Weights of a small transformer language model: MLP 192 SwiGLU, biases on query, key and value.
Each number is 128 + 32 x the weight over its row's rms, rounded and kept within 0 to 255. Layers, rows and columns count from 0. Numbers have three digits each. The size before them is the row's rms in percent of the matrix's.

# layer 13 attention output (transposed), 96x96, rms 0.312, rows 27-31,58-63,90-95, columns 0-95
118:155142152125088071154185153107119125146146077132104137141079085143126071156070079130109103073088087136170122106159100104125160142146110154116142117179098081156122135108145141136106169159136150120077157164066132167096206128114137101130157121096151158166196123158140096060212135142153127125
123:160162167129211164113193147136139105130164121151109049079115159185185075110098138114135099118145077105134124150104082105117109119169148118150131108146125128140118137083121181137096140139110130119044063145122091151134116124074077110155107141121137126152148117181141137119163155159138093226
116:072149141128011090160113076110128172126157043136099175193106137130123090166136173104126077103127105110102138112146133110137164155179095132202180115157127095121158127165117107146146166128124160127125135148105129130116131160098166115077121143130164119140158164156170123069121067157107111094
084:121180100082125124170167126100113150092120133108144132090109089080133099084096166129078118129138124131037151099128070092110142137158076167113095114200199090167078133157150116158115084089147181116135104126124179135159142179106125138133135124144100181175096126117171157118114162074091177118
101:188126148165147110115174131128168163139176155129130133136146062109141115136075067158123170134125108089177198104108103120109164086124124133120060136185106142186150160125118139121153114169129091128078134162119140149121172060102111115205094120105103163131122184120083119176126131066142122067
096:110106103073110122144185143118089147152091187207166082093181108160156162140149153190119153099114116148089072137066100135105093146095150130150095084084090158162057124189157140103157072093103128114174103096137126116105115121140140104155154127151134144168133132095107072185150131136158115114
096:131137109094113057120101119168140116142119091180063131108212154122134170086140137113145155164155113130150143068171142070116202135164129110123156111189135151111127177128109140144092160123141129178113137153101090115138109187140099154144190101127139099123123137168161129073114051162093134060
089:105134166083143205130220101113109167139150068045161085109142141143106130089151163097164071091104119109084092126138130102069107124123117169102171106145115109139122113110115110098203123122089102111138128085138127106122107120148155154109213171135093093126104098098120134129134094159137193147
103:085119158123043177129233148163221123139141101055146152124110129180153122108103072121167099135154134066209087139127163105141148110125129138104140117106130089134163076151166088127136112140103114068135095099129122138151090140090154097111154092135158140094103139162114138107109133101134128140
089:161161097162154096107143123138134129094098147067083108120125160048158100153151139138085147161110140147146153107116146125089126140134083120094169131128133040130137170063147151125084165126080182083080141120148114124121124154127072118145188106128160141078187138122159179150091091207097158107
108:142116133107168129151068121058082119127124193205120114127098111087157130158106159150106190129100132163071134141124100105139126168125121092184102172089159106148081178099119095105089143091203120114146164138180069128124172108080140086114132157088129142160159143120090073132092134100138128089
095:190149105109098074135206161121100176087130149129061138125134096127114069110125116163143129103131068110156106105114106087075158136083102125184157079146101117125127128129151137113110128131049151126136179129096090151135146111107109076147166111117137127163190118167168141225157084119091135105
092:140130112151119130118180115106176198097151098041104110129163107124125091129112144131150102143102155124195095049104123112119168129069136127153138144160143097160143122158159076128150123157115119106124147124087127057128141099130157186164109107159121140146169079143146151149034089103065163076
117:061117106113067129106080112095160147203134124093145143125124138112137154060141102169139195059139130148199124148096159124140107133196142128159159132142145105106079151102115096121105053110108106104125122126140186094135137137172164166173124155108158204090126101133124133072113098149141164092
087:115140130130073138150145153134150179160164115151123153148100059141104094138142128147136141109101080102153088109113145102144168133154126165182189150145102091146152086114161113100125171181094143125111117111058138184124201123093153135096107144067160187144174117163080055102140068107146099168
087:118128135146147129117217090115140131121129124172166103099118147102135091093122192099075093178164144085037141090104079064106106172159110071140088122164126087149150149103151134183113186106151146157116128117127147126124093194084120091112156068153137120136095129128173129112113099135114181157
095:130127137209146127138123111112084080089138137098106150186119185149100173095099149074071130184129101214147134141169154111074175170127094120077111137132117124147121114153122099116075137118103148120136154105117152131152150148138129138095138102126081101130083103146124118150049145144018094151
# layer 13 attention value, 32x96, rms 0.235, rows 27-31, columns 0-95
105:164139135151162124125116085066074127082132142133172165144186163062117182153146126112162122111164125126152152101112068120139086111103119156154139144188155150130151110148092173075191160151134093121076095119165146130126061168099108081139171110126086129063133164161169119129081136126068163141
114:131105056143118135156154137080079157150102126084155117111104077118151137103165139139161153143195153128103166145155086166102095119178160176124118159115129161084156116136117180100154052164199125116107127110158120100160112108154105193163136171156125079092066147099163161130145204113158132120
104:124069167059098100145169102081188098152106117136177121087199133103114102139123135146147149125122118108145132099164124051075079122129096117105125186139113166065187113099109134148071157135141125122134162100168134172128110120182117096160129151173109185108146138157191105124128100129055108126
078:176146165090170116108058119075109152151148157105077216126120135116124087123095177144100125154085127133130139127130157129079142119092162140113112172129117145073141184137108162106141186166060055090106106122143106118098132184128110134159140116123146086072113120121094129167134103189117150201
109:111168130194103097073137131098104116152111147125150155107049161126101194175093110112140168125144104099124152137134157082100130119081159157144153125133080137174066164186176113117105189129148106125110162157074187121125104153035107130160128101095132154144106126145103081136123196123159153132
# layer 13 MLP gate, 192x96, rms 0.212, rows 0-15, columns 0-95
100:116161074145100159142134144172116125179151113120094125129084125144095154090141083122117149043140120128132115072108144103168159084152175131156127165096139174099190136120144090146126128169062134182082149117123111103173070155159136079109179167121134109132132089093116124174205085111155127193
094:121127121136068143119130119128080120137125135129124175201115088127124137130159134081039118104132138101058118100086186154126132146148098104064098161080124097080086140209122157195109084137121139140136107123129081150112083153134185109117129131158152127052166087077106123155126098125104088147
097:104097146149092152099104132088169163118091091189187200101137126198092129099119124106148131135140084134131113176140102155121188120101092088117111120166115126100193133102222103113075155132094159140125139096164133164085165087140145128130176131114090114133130083186119111102091164074145095153
100:192095125092120144150122114134105093130108156089105130101100125137141118148171125089113111150112163092125124043116132137118162106114096141137173123151191093142120098172073122163093173107070151100089123135078145102195153060182111156124153179106195131148169146090100195156182162135157145132
103:135166139118140170102151125104101111095118162131106129157086160076061131160146107164174144083133202119104137114068150181170110109136107105130203117112081133067125073149169141107138118122118168092140151104130121134200146093129151103072150170121112117088110153187105075160173130151085182143
098:080176151125138089149131106149113125116149119148195118098104122139129135161112121164079140139095167115052085106085158169187086168103103112146101126118090132118102159110161116137123105185104105091172175093114121081090112095155134108093074169123101123119210137054076075148169122109105166153
099:053140105141157122145134124112066087098111113163126156138114130095107092135114153116133188132122103129144126166141159126154151134110109133151121142140188083124167159142178101070125149108098186131205064111128123200088134109167155095094150095088148088029094098152104113143077156074122144113
104:146118133116144137136163153117179131110080134157109113115105125145108123113095109109169152096117174089157131109061142113109151143126156120192102151204121062047131083136151104087174108096141166149149101092186155144104092066132127220168116145109099157121175139172155158149175124157131149178
105:144144098080090132124116126136079138104099173167134122076125120193101057147127124163074160056127170087112117125087092146146118164150145120107149183189126117143139155153133074130155106210154136168130127129151141165114045128130184157172126109143136184074094133072141112163142107105130123118
094:141122079093120136179112113116110092196128149170151135136149086172136152115183092141108145093144161136179057092123185114144163196092163129097114132141088145083125166132101143130089150108120112146130097132116096123115119149186167151089171148128188134113212118180135168128147168192066117149
101:083097131203119155094131129127079167115172142130150132121163080060145125193198183062100118147138139136114098117130163153120171143085092113095130087141125154168134145136104143093088131130144135182167128106112158124090106094131093113082143217147155138142136178119157102187084081140108167119
099:120140156171134122106130074127077091147117134146120077125145121117035087116056060210128179115144111151116071121143176098107090145095129131132165088134089083106179115139127097163134125079145114096115100061116141089104176127101109157114160140111107150172173168077157116171119118132140146107
098:076047064120124052126069156110148151167160112163095136121108130153111090121068115096104117103173138133086164137111176172112192128165173115157076133124158176130196145155109220125086126110121117149138169145087143125162124127171136167111097139135134126163108156100154159152130134130118142085
099:112126133200143130134099138113138138100118131129137144125147109130079113134128121099118105109093047149145143097069118171188127092119106164168133156132071139057148132122150121111114078118124130125105117117186118089139141176138114143136117106097165155073159237197185149179091091138160083179
097:139130055155160092154163104082085146085077086095111094132173145129132136147129147135095108173098142121136149127144113103131123217139117106187143118193181114171116145148150140136124143166125204125139140093136199165119072146107127082134110111120155117119131132156140089190144047145106193102
103:115149126127145167101139122178090099089147176165134116095153079151130134060101160103116143165185180169076148149094129128098176168146169154138168100205067109104110139137131118179160142163073088097163166081129119131160154145108111127138112198156141162090144154168131134153099067081153122124
# layer 13 MLP up, 192x96, rms 0.222, rows 0-14, columns 0-95
096:194147175117159125094096097119111140150078138144190131171123117179087163204104110098042120125140107153107181166161107135088170080131077116112102117145128116116138144189128145071130155169170152128113100149093113148109121118162117164065172124111128080138156159058131101117091105125116078123
098:066143179101148156116115144099177090158100144130166123197092172166128151160122104039148170166138089133145134165173132057091122126120154150104119181115137149129160132143077145157092132107154139130154119126151077196142172094158104087147044121151141125123110143122100078134125126098198106137
096:145062151129136091068110181125162106071173136184155081071162148130093128183081114171093133117155075100124141152134080056176064143119116163111112151139180153161119172141139156122096110170121173104096140120169120120084156138174149077107115143155140144164141144133138159125123098131156175079
095:152176197048134154137121154159147127164096169123131110164175208137110169125176102137095126131141122097130153146141121115085124081147119098120138133130142120140088099153127058184104148087134120124102112150096135164192141142165147161042113123178102114149138114129061200153174145148169100144
105:147085106122145132098140127136183099107175144153084130140106165078100133094133145109134057134100111107097128117100185148105086159114121122138118155085082118053143148155140101197101114064112104165094128089126052101096176143150133188155158124131120110073098162162126129128167160140085187190
102:109140108150108153170139136099081113133126148111079171111156109144111124039109074098177131106136085132157174089128142073110073074121157146108126159118101137072106124108107151051089147152098145061135115142150149105155183112086122118146175133132125144175160095221180114114111140171111161135
098:163107097150102121133151107175130086129073186097143121113154148130148148123171177137130123121066174090136108118172153116135142098114175159184104112076107154168117178203072121179109096188164136090185174185108084128073116160135116178158106134125102136124161169136126135140153115128176087095
115:185210156133142133146110125137132200106118126109125183122222120131111092186135126128106123104075114081075114168211101075144171146133159116089169112086152084146101147109134135081115139193116109151112113095133143140139140163122104139119180139145134145142099103118102040141098131095109118161
105:122081153125150116169119148138084143105070200106144159140093106092154172160111166085106119136096149146095111098190078153063110139153076090134056104120160182073120104147158129132137082097134134112123119153141122148156169168129121087145081148103161143173110116179107159154120196166135190156
096:100124138126122113123104131168198164108086129081137114125148051161115173169112153085141090179146135154162165181147113148162107094159090160126137124094121105129144154149114137076131072075162141158101131052188082129111072135141129133072133116108109118122112088096145114086102116041167164088
101:100095170088096144044153133164189154139144148132125077117170128129138094150057133124149129114058140142140149146161217142062176107196158150180100146168113135134164108139100117099080147123141145118127122179135127108080129070153096172125150151146140132079180141115169120150107151142136095103
105:164121149133152140102112141154069158118071114123167109122103164119098101161155094123160105108099151143143120181146057126126184122120067150142107212126132127130113120090179111100099144179093218140178152154144104180151106110115132129192078112175154108188146101086135134136133150170090118175
098:151130148140122193054133145111143088061176158098164220141083169132108127121125145091178177174226128153102126130158055096171130107165134116114137104150113121098120111124141086167100145122092113177119136102135149084128158096148099174162174112127159154174119113163122156148128115129162137135
095:079084129097088154152160164162085139158129140138140154100083133115131145142121160179142103063130142117102095156166182104170128062142131144116102138153089111119143044181100019074115120126106140111065149155125120170144115141095150131128165136118117156156110085121071094087115143081108152092
098:119186131162124119139132151150137119177134165139167139138114109101083163101058060138147110091154145125174132083098153124118100142144104158130113140089169135168096129119149102144091169172169187192137075119128151116166050087121103088105128098177099192167143145114137216098099128086144113135
# layer 13 MLP down (transposed), 192x96, rms 0.214, rows 0-14, columns 0-95
096:164065087108133163177152155138116131101101082139089088060124132124162192104116133118157168099138135082093072130097080132131158122114100117137076138126161150116125084157184112127215118142106128125148145189173161150167119097091154144147124125135124141125116101169106172143157116056053135069
094:157133110138163093130104113111115141106110138130059065174143127112129146112162108122179136089055130145111161094118158107143147132082107140144068152151241161149056104110139119118103170141097147095097130122108146172166150108122093164211210089069100153141118121117135131122143157121119118108
103:107111136148248201113113135118150134115117073142145162124158108156086136132142133107133084140151087147175107128136129130089176084162157072140178118159124085127118090111156110152105142124117191123138147146099113156129137173111132170143132128120064094112057139153140099227113118122107108063
095:130094062094188131073153146118136175120150055041085084147102091153109105175146180077098105113121071178145150150131171095096132150150068168151029122114124127124171131134138167121112111128116121138105075136170131141121121113131145172151096138120169116149139117107133097112093147176133150102
103:107147140092114152137167130162194153128109152125132081128134100159115166112109123127151165141139067074109122146170138134109136141130109161135153147089143143158143120132069136123082178181073127170105183111136133088162175155101103172188142123107156093150144207158154073079114156084205094187
097:096151108168103125133083182121099148112120069177148103127195096088146119137191118088135088123135121086073114084118170153158155130131141154103110063117151103112137218128102188116111135104130105099130106082078133179167139156074116169153136141170105119153066104114150138099105114127124143049
101:155142168106136158142133081116098187174134132104057125160146089164081116095124126131166087105174126075068137139124113164160114110082127137150083141208117171153140176148159172144175117087152137126129106081122121123105166139152123140112120142150190105168110115185126067103115185107044140138
112:108137109103218132131200081109173132166133178155138128135064079107137146126070161090099154140064134103128082186126164128126116111104083062176106135149138111157081064130201153119143157107092123111106133183098115165158138106083086139134101170129109132113118090098115133121123145177121115142
104:102107139156145143077077118084179203151081158169164084135148078181100169135141118124081132090127118162114147083104103167170132113113152165110152128061140177099150114065141106151110111061146123113081142162094129105113107132087113170153110117117117127110172106130148097197094112158148132204
098:115100097158094123098189099097163120076115115193111138098105104111085128105162161060104159134123136133074107155087113107156135133221119151138135165148146171177081178127134147129132115121174091133138105130143082159137164134127111088113125120115168146143182162115086160251121134115150126098
098:107108101151189131131073165173150143070125068095094111035187076152070070132138128106071150190144134134123110104128118153139105087136149123147136159165137157112141124078084110151139126140103145175049142148106174136146163169134125115166105161108135132117080183136127121094111163127121087095
105:123170122077097107091110143126126112121098114181105120128064099137131124129151098082117120093137108128174159137105174125123059134134158046173143094149065080128122129152108099131149160095178159083144104103121126172123085090133159076120167099167131080146054121100093182204162096118128091127
098:102136069092067151155164034159116137113131124177186191154146093061143172173141124114189096144138139125123101196119088143083151201136163160136134163089115115095115144143142154147118153145124132117143096118165131070095112120163115146152118151141135137069144138150179139112190112079112107120
094:129086122075142081127091144132149118132054129123183138121207076153104097124121122168114173112132202115104163116149121177113097105098103137139102121087116121196133087123097099109162106104137071111165147170063103076154093160132102130158108172065181161081110163129136116157079139142150112118
095:159194158096114170133165092142124080124175166140166149096142065118150156097148113103142131089111142178166141166083121129094115082148176127147152163099143127124177098068106100073098140137118103135149205094118094127096109139094051131159099147098160202122141095077150154151162150103174145125